{"num_hidden_layers": 12, "hidden_size": 64, "num_attention_heads": 2, "num_key_value_heads": 2, "head_dim": 32, "intermediate_size": 128, "vocab_size": 3005, "hidden_act": "reglu", "norm": "rmsnorm", "norm_place": "pre", "norm_eps": 1e-06, "positions": "rope", "rope_theta": 6800.0, "rope_fraction": 0.5, "qk_norm": true, "attn_scale": 0.353, "bias": "none", "tie_word_embeddings": "early", "parallel_block": false, "extras": ["some layers without attention", "local attention windows", "gated attention", "capped logits"], "init": "normal", "init_std_qkv": 0.0625, "init_std_o": 0.0, "init_std_up": 0.0625, "init_std_down": 0.0, "optimizer": "ademamix", "learning_rate": 0.001, "lr_mult_up": 1.16, "beta1": 0.9, "lr_head": 0.013, "warmup_steps": 290, "schedule": "cos", "final_lr_fraction": 0.0, "batch_tokens": [8192, 16384, 32768], "max_seq_len": 1024, "doc_mask": true, "train_tokens": 122900000, "max_steps": 6610, "dataset": "wikipedia_en"}
Each number is 128 + 24 x the weight over its row's rms, rounded and kept within 0 to 255. Layers, rows and columns count from 0. Numbers have three digits each. The size before them is the row's rms in percent of the matrix's.

# layer 4 attention query, 64x64, rms 0.171, rows 45-63, columns 0-63
096:191101146127096134144110166146109140117088145120141186117095181126135148074152149128130162154131116162133151130137087124159118116134151158116112122137138146146177147124141103129147111135118141
068:156104132136110114129107107113140139101117100151106127188109124095177142164127165109148119131101101097162178144083143134116143122150174141112135144123153100126132152113133113172156152155136157
127:192128125136106145177096113119106112118099133168145147111081158137160118067181157140139144173120121167153148124142112139114125119136123139127141143141124149163140156166143119142120116142110137
077:153105107134114119101100132107117128128101171131163107154104128144164178130123144143140130113087155116081143124143086125169148138142156097086132161155114106164126156106120108131149130144141183
082:147128148152090121099159104117103142134129138124147155167092135148135143106157159163142123161124163121135121153145124112167158130093086139116130123134112120161159186078141132119156095134144174
102:099156129132151130127154127145153089157097100113091119120137113115142116136151111112118083087099092118118133085103136086138126153100116122078155118144104140107118080150146102121135147147147070
081:152147142141126139094135114131121088136136154150126131110104184144126125130143147110112154115116071130146160078136129138152157126134103113109128141128146151157162126161124158108138090124058180
092:072147113140145117138144141167172126164173136125098141125142117121115121147098124136168149163180147133089145142103113135095149155168121136086114092096132104098102106143097133152134133145135122
089:106159176145133133131168119116191083164099105113162106106147140130122099132136126098106129108134073151119147116095127127108111108095093136093155126144137138089103098143109116117139126126112092
089:144141133125139152124131151145123126093144127124079143128132098099140111141091140137133175158125109123139127150099109098084107133169127138139143103111149087154123136050152133096141180100113102
097:143138138098132137101146104118134150078079137128116106136177151121121141145132131176167125154115117124158107224120158143136123114116153112135137147113136145133120139103127091097123137130164148
074:158111140116126127165110145148070148126184098111109146114159096116158137163125124101122133134136113137135083131132130138113124146134173141128112077123196093109124125109093132143103126146108162
086:092184148146148144107121147158160122127130084123096088088143085111131123158114100098128139132142135124148076170131142120093084110113146135149146120113135142097127091108100136128120134120135083
067:126121133111151143119156066139108163095155171117092159160156142078143161125179165089131135163135152136110119160140091138126113126104133135139095150126138127126114104109129147127171129119117156
085:122139113139109138109111129107140109123131167101134115171122108124095106178115157187105138118158150098099140152124151107165153132163167114136110151117127096114129170125156095116166160142145165
086:124098084112096122122085104114136152148136153091114157105121089128157148132139159120120138101151174112171097121141123097148130150154157103143131112133129095133079124117147130142087157144114182
092:131101085136109142152125105123114127132122132141066168178142128163146148111154132136161119115109184139088142103104138138130193137135122105112142143140127150164153136180152154114122137132128146
092:066164162132155156108197135103183095130121110132142109152165080135129141150134128137119113117138110109143123128121133120156114092146142131129155157098120165101110109147101115109149147127156111
084:132132114159147143112131167123180108122083150099133125126099189098143103139158115101073125112116117081120161126128129099095094136142112168129127133113115137158129119131110116153113131125170085
# layer 4 attention key, 64x64, rms 0.164, rows 45-63, columns 0-63
088:135138105127132160146163133112110110155119128150118134102147125127116161142141178153150073123084118128106111105116174134113122138137135137114115116145071092126064143168118121150117141156180134
098:163115110127157171147100112116157168113149171099134119117133135112141156119159147134167141160102144143089104107138106150097109091108156104111152155166165155115117123132142106107103137146106084
084:146145134109104105141123136159148154127114134130093129091175128129153119092108145148116144116163131143109098109161131118154114104113169127167144107131094128092141112106082169182084136148129165
109:136123150124157159139207112133141106131090114151110137171163133154123116130141137112140077116088103090110173150109140110119164142121127107095098141128142146131123085149132141138099140138117090
112:119114117105176112121142106116158171125168153117118073167148112135132135128144162134172127148126116152164138112134151144111117134106170143129097136106127162115107103176085117149107106115148084
118:163125149104087108153107128147130117114142132119167083098144138143135101152116088090077149071129147114110120135131110166104109123124130156150085122114123116085148147156093115153110121166113116
078:125160143136117081132134174122121116172123155147118149133126103118130078179127117101107171073152131091109087136111134106102137145168156133151116114158092148111130158149140117115111126151117105
082:145155131140138099117142111111113120127135116104144170183137157118115186136107141150074130122098103092103138133147115178124118135128133136126119092125105114181164114177129093129150114092135139
094:113114142101111104107133192167129097167138149137099125150130135122130093129101179095123117070185127097114098136129098130125114133116104140154163101131133097115128126148137077116116113138121121
095:137116104142171157147111123125126105144169135150124152164107149128135156112195155117120119101100114136138094113111091151097132137121148107093118114177123149128121145170177124117135128142179157
085:148110117146122136141092103099105137103160149095174117100127146146150099104131127124126125158161173162147113113103129120163137133112141166123126158108133068120170107119124177103098151157153131
084:155139119158180132156099140134124163103111166114108123128101159119101103119123177110152140155114125139127115175139116162152126094188139100167154138151135126140128148153160113087160143127104131
111:180103116122118123141106112101097096117188149112144153135121140119165128117146124113124148101121164141085138125124104145095135106120147129119161121124175089108130150181175113102128129166106155
106:157133129137137140164103119094124164056165122099129142130117125123155147132120144170165134148114096137149133071110152091106134082084123126159152103135109117143135133167134140115123112113098138
119:107147120168154156077136133183112138100093113123137137153126113126096135080127127123147124165126119104167097158117149127161149121112072093080116151143124145148118102100125155105150119127124127
097:167133145118170137147119137161121165105159163164125096155176137110141121120135078127133155112097090141145134157134141120129143138129119173126116148130140174103168092155118150119142151142105173
093:127141134128125192109146110085159159115157125130160093103168143119127131162121103108127141157123089115116164132122182139113131140146123131134111089165126100177132135114132115156172134102138092
081:122105150121102114087162117144133095175139104161121103134130093123115163103135115067123106119140157095140107137126122124114125162115106132119134144102144073098111132147132118139086197116121148
099:170119126106094150147124109170121112124130117109152133127144094117149180130101158133118156098159153122125141081142115131150141132127114147065156169130168110122117164127136116137132093189120142
# layer 4 attention value, 64x64, rms 0.158, rows 32-62, columns 0-63
083:094137114133107130107128125128102110156133087123105064121136130133149098089178108098149117130109152089093134117126102136098126130083129118148153082118113112142102131144119131124161169125126069
083:120121120106132120152077180093133134091120091153105115122114170129121150137099125153154140111135102110175123143151163154100129145173130135107145180099104106120097107138091133121114117113095105
089:132096143109135123166167107153117105162139132115116109147125145112146148136162120111132146124113141123139117131109142147148083143168080118088165131169129141143134186166151118086159167169120116
093:123143134102141132135132093116108138141170159121092126143079108129111132139084082152148128121134128101078099154125100168120128147181176145124154133138158145098141116126113164158123159098115142
091:133141143139175148125146180078118125120085103144119119117120131146131076120109143140112086153120157132133169137105148145130126110117134172154117110136100090140160105169091149132108143096163106
104:129158133122135123134186121157119133147093095121101144123151118143081097166138151145139138165104159146072160188117139132140134111118093086142141138111086114102152130121090137134145115124119141
102:075108112132117136131125166118111087115087098147151126110132120151140117105146104176123104093130098116171117141163125124125127148147136138046125171125146114127111124113109143132170111108149152
099:169121140099129146141102153126118145109175133180139120144111106120164137111160135121150148144094087125136111064110142116129126146181130128109085080118111146092112123161132135108101140129110104
104:144096140112089137134136123151102110122138137118092132161121092124202126139126140105123155130101154128137147121109097157139115125121142131144151131133195105128077146127136102092153116188123158
087:192112146123124149109159124143159133118105159116151120149148123108079131144114156117090132151147136161116160100121134142110060116140069111127140152126130143155144141083176112122138138137139139
087:132081126138132164139100172131108118135064105112159114090176132141161168115108140122133140151108102134163148120137192115097123125109097118140122139102149104153165115136127107125136144145155121
090:114118126119139140115117167109129108143100096127152112084094146141118160169083132147096114097090120103146142128146101174146107130120123133136139178138146108110087169062126117122159138137123119
088:113110139113086096189119117109098138102118094125074142164106097126107120107132139124170152111093109103114131107150120134130095123117107128103154164144117150105076134129117092111132157156091131
099:140167154112125126097166080118117135150144110126121107127111078118139123138170120118139088109121148129072143070103135154124125095140096104100095116100107154146107108157110151100141132122094119
088:165132110144080129144109142129143099155126127076123153128136187128131165107116121139106112129160113131161118082154121207089122119090135139143106158113135138137137102150135106109143130112144153
094:134146102114121108141141112153113109095155052102109146122156104122081127115093143146137138082177157146114127145115111085100140122138093111090135154106132085130102131111140131112139141147124161
108:134110118125131163124127126148117151075150132149062119160149113159093145083139112118159154128126099142120112080113150178108154127105109136105145133127100103110081089153116159126130144138127110
090:121148162135137160138169117130110114173127125137153165129111100122088144099152076151132107117110115116096117124123093128136127160140120101088123133100123135113120141185086102105162186124117150
125:128149124129114105191158111098155144178084125134153138110107100122163119115125117109129127109131137126111135141123149107126113137154106096140103052130117112111190148138094153146140089116123129
097:163129138122137111100109154091120122080112103126113129107165139107122142128130090121118093103136131115095132124132171157104100164080104123082090149120111157148088127146111121119112121116126061
083:168115145122144139159133137145137159122127145123127133097126140141144135082170154141137137181131136144139162127119105166149161128092161096150132112152129131159137108138063090120093072155140135
090:119139146125112100151168095148161130169173105117143138143107116108110107127169124095111107099110131147085103124120129110158125107124128103130149086100102100124123132158142080134170098166092150
087:088120136134136112130145074133119147119175188141124104129122099149151131134172122126116127121100153165109139137128142066178133160118127100119097127151129155144111119181138130114119125130110176
094:107141123129146108131128099087107165111106100162055159121116139136112127132124121123191139146119118119110095140135119126127183117127150151140151148138091167128082119174099156115109132123149140
096:088171134115139123119179117120158143133165118132156132133121115126048113140111104127157131119075111095086151145136108121162108150112116090102106133148122105104134110109098125129125117105097097
097:118127113152129134104119124145127111115084155122157103143164137148209120132142118167107119147109123148125153129125129087120136149133131069144115129119108183142146087143161128134134156098161167
093:093162139099128111074156090151104106140111144151122124138116093134158087167125099093120120106133108100081136139116100136139113153161134118155107136173117159100137127152145153160110139111140090
087:145082134123176163087136128078142147127147186160156137102118048135130123108161128162123131131106116132116133119110138129136132144108122138110133135110157150137104135118120086129119096100165104
089:159120103128129142144112159092126159135137096142087153112135175149193146134125137099169116116115110106154143095157140157082127114118128114150097122154111138132105087163122175129119101147148116
088:122185150124130129131165103089132132129148146135095170106095076126109100161155152122153140120110104112088126097117137130164155146171140123101131114141136154095130106117092159147101136109090139
087:163120162123144151132106139115137171126088162110158123140142166123143141160119150124108124155141054124122120132158119122109097115075112134153116128129113139110173113123063141148129096114142104
# layer 4 attention output (transposed), 64x64, rms 0.149, rows 32-62, columns 0-63
091:121091067101076136129108123114124180144155149146131135184087136141107144182126126133114143119107134154132135129162124123126136089186129131141118103123172134157103111117127111132124105133105141
073:157123088128119161102046112111143166146140122120092109117148106106150146119109132130155130128093160110145120111149102150128147174093125118151105091161127143142110148122124133165104136134177131
084:122113104116087108115128113104099189115096109119137145143138146090110156132127131187143107168135115162135141136125136139127143112105080120158126158148161119153160176128145167121140097158099140
097:133157085112088107101173070156139121144166107105139110134139119104158110146139119132107136167114170068129115109116117092148133169129114130135099120103117121124113149143137109170099107108129151
091:117147155117153161123101144132138113096123113163137096132142122118144094135110093076063142113159094120125134130129150138059127084160141126153127109112112123147136099162124107132113153083134116
116:120121145123121118104163143147123130125140160120102113139166117073121114116089123118148186113145078111141130105109128119084109086157135125152134140148124095127118096087128141152098145119090071
106:146113108159116170137099150130139109132129134085115140165110130118199131136111147103123119130130160163165138114165143116128148157127117134144138147135149149150125172106150099169126140202147126
095:123122177099175110173096088134157132120127064179123119088132129156103103140131128119105100173091128149123146169154141129104128107108120126114111109149121150133107114148092132130149150116129128
084:122086153110151088141153128133088115150119148164155137149111134182107103101144147140147114182116122178103160104128127110117166122142118114114127153128135169143173120139142127114094132170106108
103:141121168132148109078114163131124138126081143147153169076143119088119120124150150123116144154160085158126110154084126135164103109111125139138126143144106127120180146096115155095126130099101140
096:134114133155174160110069193095145139108122099158134123102146162129135162117118134167123118110120077170141174138153110132107162112126156154138132158135138137130139110100145154118114115135126104
090:159094094127134174101122140134108116115116178109148154158085139149156107123121162116129118186143152109138141161149137114115141180118127126144132141132123117136166162113164149153068133147129128
090:158118121120074118131121085113121178127155153111080147116116130116136147140115122145201136154078159135099128110113126152118170128129136115123109141142146166172137141118127144139104099164112111
110:152144135099064076115124073166120170132119115180148123145093136064119114154142144106110127125112104146125140164109122128114099095138163123127122110140140125146106125107114115101138144117149142
102:140146130155132144116086134125114129116145150122156137116117139207142124107161149139094159099131143177099154097123106108169112146113171137122127121112164108146141152118168164123124124140156172
094:172115084142081108119099134131081153130112162122122137141167118099155140119133136131181148092107142152138114116117126139155130145153139095130131143178098126097123150090135105144128123187108146
091:137097090098141107154094107129161183156162138132072110096156128059146136146123095112146133100114118157077132110136102137142130141135114126121122084145152147101111138148122128137131115127105115
098:145155164147100140104139071126155172126113091146136126157133135104162115133135169119100112144134093115139143163125136111097102129133109121132097155117161123151122147075157126169135120158086162
111:130131126147090121173138108134130135124108096132146115117096130114135135119093132177105146105117102063193136109144151136146117102142145135161114172147141109176092139111088141150140125103150138
093:162129120106083124090039128120107170142121118149120127113093148112154131179143147092153109116107108142155117143128118162125132155106139155124103109111159116135140135079136123122114140133163134
089:132138179138194108156158117102137107152137111139105086121150149132094114128107116129167123100086079138111149102144144123091128106142126143163133110088124114129132095160130166105117114097127108
096:131102169129101098147192087131069124116103157143144130150124138152098107083142162130135141130138121127138110131151122127154105085150150110100120176166143133156128109109128134125175136123125158
096:105175145111131106151199106144127084128099102109126143123126145085095116128119095111157073096136104135120117119130149123108117143108121107078130124125142145138115117142122120100152114167120074
093:115166113103111124144118100122159181145174102111067101147131106066123147126125107146168127105126158086088132098100126151101131122142131134149113087125113130119108111166120117136116125140145117
089:139100102141061144118171086146144143143133112110086130127114111078141139150090127118144140139090102054145084163130109139130112133137116116130141119129139098146117148092141133151123112112111114
093:103183071160120155119121175158153092124124087100152154108104139112110126148136128109108093091136098159122160091124136117118095129117119148107138140128135135123090127101111110105136114145106081
085:109128156095094093129191128182139103120135117117131136151109129177118093189125124124083090180152147107141134134111154142120121141130120142138131110100127122162122102099141098155109136137138115
097:116145179140195133121125126135158124142127109160151119125097149048110107136139139101117095143118104106125100179136121130114122135124107164130129127083123162098156131141093102131144151112114116
086:123126066119122115173060129129148161154165091107098112112079116114121129125122108159139129105093126132095155110149117140128137116127160123140118092145127102137106144162127127106095115131179111
091:119144207134106097139167053164149074122133119130096110131115126130139111147107123124115139150115146087125124153113125115091116124114137130134112102129111121128113099143094111172129140115118086
089:122133161150179123134137169132182107108133114123132098059123117140125114142150126128112159162117100093136131129110138119135117118110156142142105133078173114135144092129138160122105137069157132